config.yaml
vocab_size: 6345
attn_scale: 0.125
decay_shape: "linear"
Each number is 128 + 32 x the weight over its row's rms, rounded and kept within 0 to 255. Layers, rows and columns count from 0. The size above them is the row's rms in percent of the matrix's.

# layer 10 attention value, 128x256, rms 0.235, rows 109-127, columns 192-255
size [115 117 114 114 115 115 115 111 111 108 111 110 118 111 113 116 115 116 116]
[[173 158 135 129 173 147 141 175  90  90 186  95 142  83 187 126  93 121  96 104  51  64 162 198  77 163  17 165 173 123 141 144 156 105 156 111 114  96 185 130 121 112 142  95 116 127  61 171 105 120 141  76 159 114 129 100 129 130 119 106 172 132 133  62]
 [126  85 163 160 163 171  98 178 101 193 106 133 116  97  90 111 178 118 166 129 147 147 126 192 135 101 134 131  88  87  93 157 164 133 164 113 142 152 130 127 136 101 151 140 111 110 148 140 171 136  82 122 136 129 146 116 188 209 168 124 155 155 151  84]
 [132 102 146 123  75 214 127 108 168 161 120  96 112 134  91 104 133 149  58  90 136  84 104 143 134 115 183  73 134 137 113 111 193 118 109  94  65 129 135  70  69 132 116 132 173 133 121 128 107 112  82 144 127 125 128 111 106 159 141 149 196 155 112 116]
 [134 137 165 159 116 116 105 153 120  70  97 168 117 106 137 174 148 141 116 163 146 192  81  65 107 122 139 177 165  99 123 143 151 138  96 136 112 141 147 136 145 131 116  99  99 135 127 108 136 142 152 205 136 145 109 174 123  73  57 119 113 142 132 134]
 [147 148  92 122 142 179 158 130 121  80 152 145 150 198 162 132 107  98  98 147 126 129 101 157 182 109 107 126 112 146 106 115 188 110 243 140 134  74 119  67 113 152 141 160 121 147  70 131 172 143 117 161 121  95 176 155 138 135 120 111  92 107 179 186]
 [104 136 116 137 145  94 117 141 131 131  93 118 128 135 131 112  66 128 148  94 132  87 152 167 137  32  74 122 132 134 121 146  91 108  90 157  79 118 127 179 126 138 136  82 135 135 174 131 125 152 188 127 123 174 139  90 136  87 137 106 103 141 177 156]
 [123  83 148 153  86  80  95 112  89 113  97 135 168 140 165  54  84  84 116  74 113 123 204 103 136  78 140 165 106 152 150 190 177 133 124 125  87 188 156 190 110 178  54 131 100 155 148 202 191 123 119 171 164 109 144 123 130  70 115 147 125 104  87 134]
 [158 132 126 135  89 110 151 133 134 121 106 162 133 118 104 144 165 135 183 108 126  87 150  96 124 153 119 131  67  89 138 147 149 134 139 141 118 151 129 129 133 117 137 132  55 116 128 153 118 105 137 208 117 199 146 130 170  86  86 102 161 183 100 122]
 [154  81 192 161 104 116  96 112 139 124 110 102 109 120 174  65 150 129  77  64 218 153 133 168 132 174 155 139 114 128 102 132 146 116 121 136 135  53 126 158  84 146 161 108 164 130  90 101 127 169 113 118 138 103 109 117 158 140 123 125 124 119 133 137]
 [149 129 145 151 192 137 109  79 166 141 132 197 126 116 149 144 140 113 148 130 151  97 135 136  59 129 147 121 117 161  89 118 105 122 168 154 169 193  86 138 120 172 177 164 127 166 202 129 115 150 120 158 170 128 182 130 170 137 149 133 120  73 179 164]
 [103 163 120  64 117 138 145 120 129  94 163 154 207 146 152 133 179 115 132 163 193 129  97 153 145 179  83 171 133 158  66 125 137 119 113 109 124 115 219 198 138 119 156 104 180 152 140 137 146 171 150 136  58  58 107 133 153 138  60 156 115 157 143  88]
 [154 175  75 149 136  83  82 167 127 171 147 129  98 119 157 168 159 167 152  72  75  99 155  93 155  93 118 114 117 105 135 129 141 170 160 221 137 172  98 128 124 140 134 108 152 115 120 215 154 119 113 131 181 150 110  91 159 110 126  97 115 167 156  87]
 [125 147 143 174 110  91 143 168 134 118 163 168 162 164  96 158 124 107 102 111 116  88 154  97 139 123 204  87  73 124  92 122 148 128 144  94 175  67 113 124 127 177 181 193 140 130 104 143 190 134 136 165 121  88 135  96 117  90 132 102 117  74 111 143]
 [ 81  93 176 110 130  66 135 167 100  41 108 126  77 138 109 139  86  70 127 100 108 107 157 145 120 158 173 162  81 176  93  84 125 160 123 105 136 113 172 105 108 161 113  91 157  66 120  82 112  94 118 119 162 104 156 190 125 163 105 113 141 106 154  83]
 [133 121  92 136 102 117 161 149 154 113 169  95  67 131 167  93 144 130 119  94  33 202 128 145 117 100 158 152 167 101 191 149 136 134 179 129 127 165 149 118 217 140  99 136  78 138 167 167  93  92 132 163 142 125  73  98 102 114 156 159 104  78 147 157]
 [154 146 111  90 112 152 142  83 110 170 106 130 134  73 163 127 130 226 105 124 162 113 148  81 121 197 119 151 146  81  97 197 147 134 153 119 111 150 187 168  96 121 157 127  77  90  99  72 137 154 142 152 127 135 143 199 140 134 155  78 118 121 132 109]
 [111  94  96 118 135 160 101 152 150 142 110 112 132 142 136  93  90 126  65 148 127 137  97 112 141 168 102 122 106  91 125  74  93 139 146  91 101 163 123 136 143 135 134 107  99 101 120 136  98  63 136 125 114 119  86 130 180  87  99  80 143 141 156 125]
 [155 107 129  99 143  97 104 165 171 135 120 123 166 197 119 106 115 133  79 122 106 108 176 129 158 101 117 149 136  38  99 131 120  91 113 131  87 156 147  90 168 127 146 136 134 113  92 203 109 147 152  80  89  85 109 150  57 145 116 125 176 115  93 210]
 [154 146 144  77 149 116 101 163 137 142 106 112  82  88 179 142 190  93 174 120 133  97 133 147 149 132 140 159 132  95 129 113 139 122 110 105 141 151 178 116 100 142 104 144 152  51 152 114 129 170 124 160 164 124 111  94  97 217 163 143 147  71 115 157]]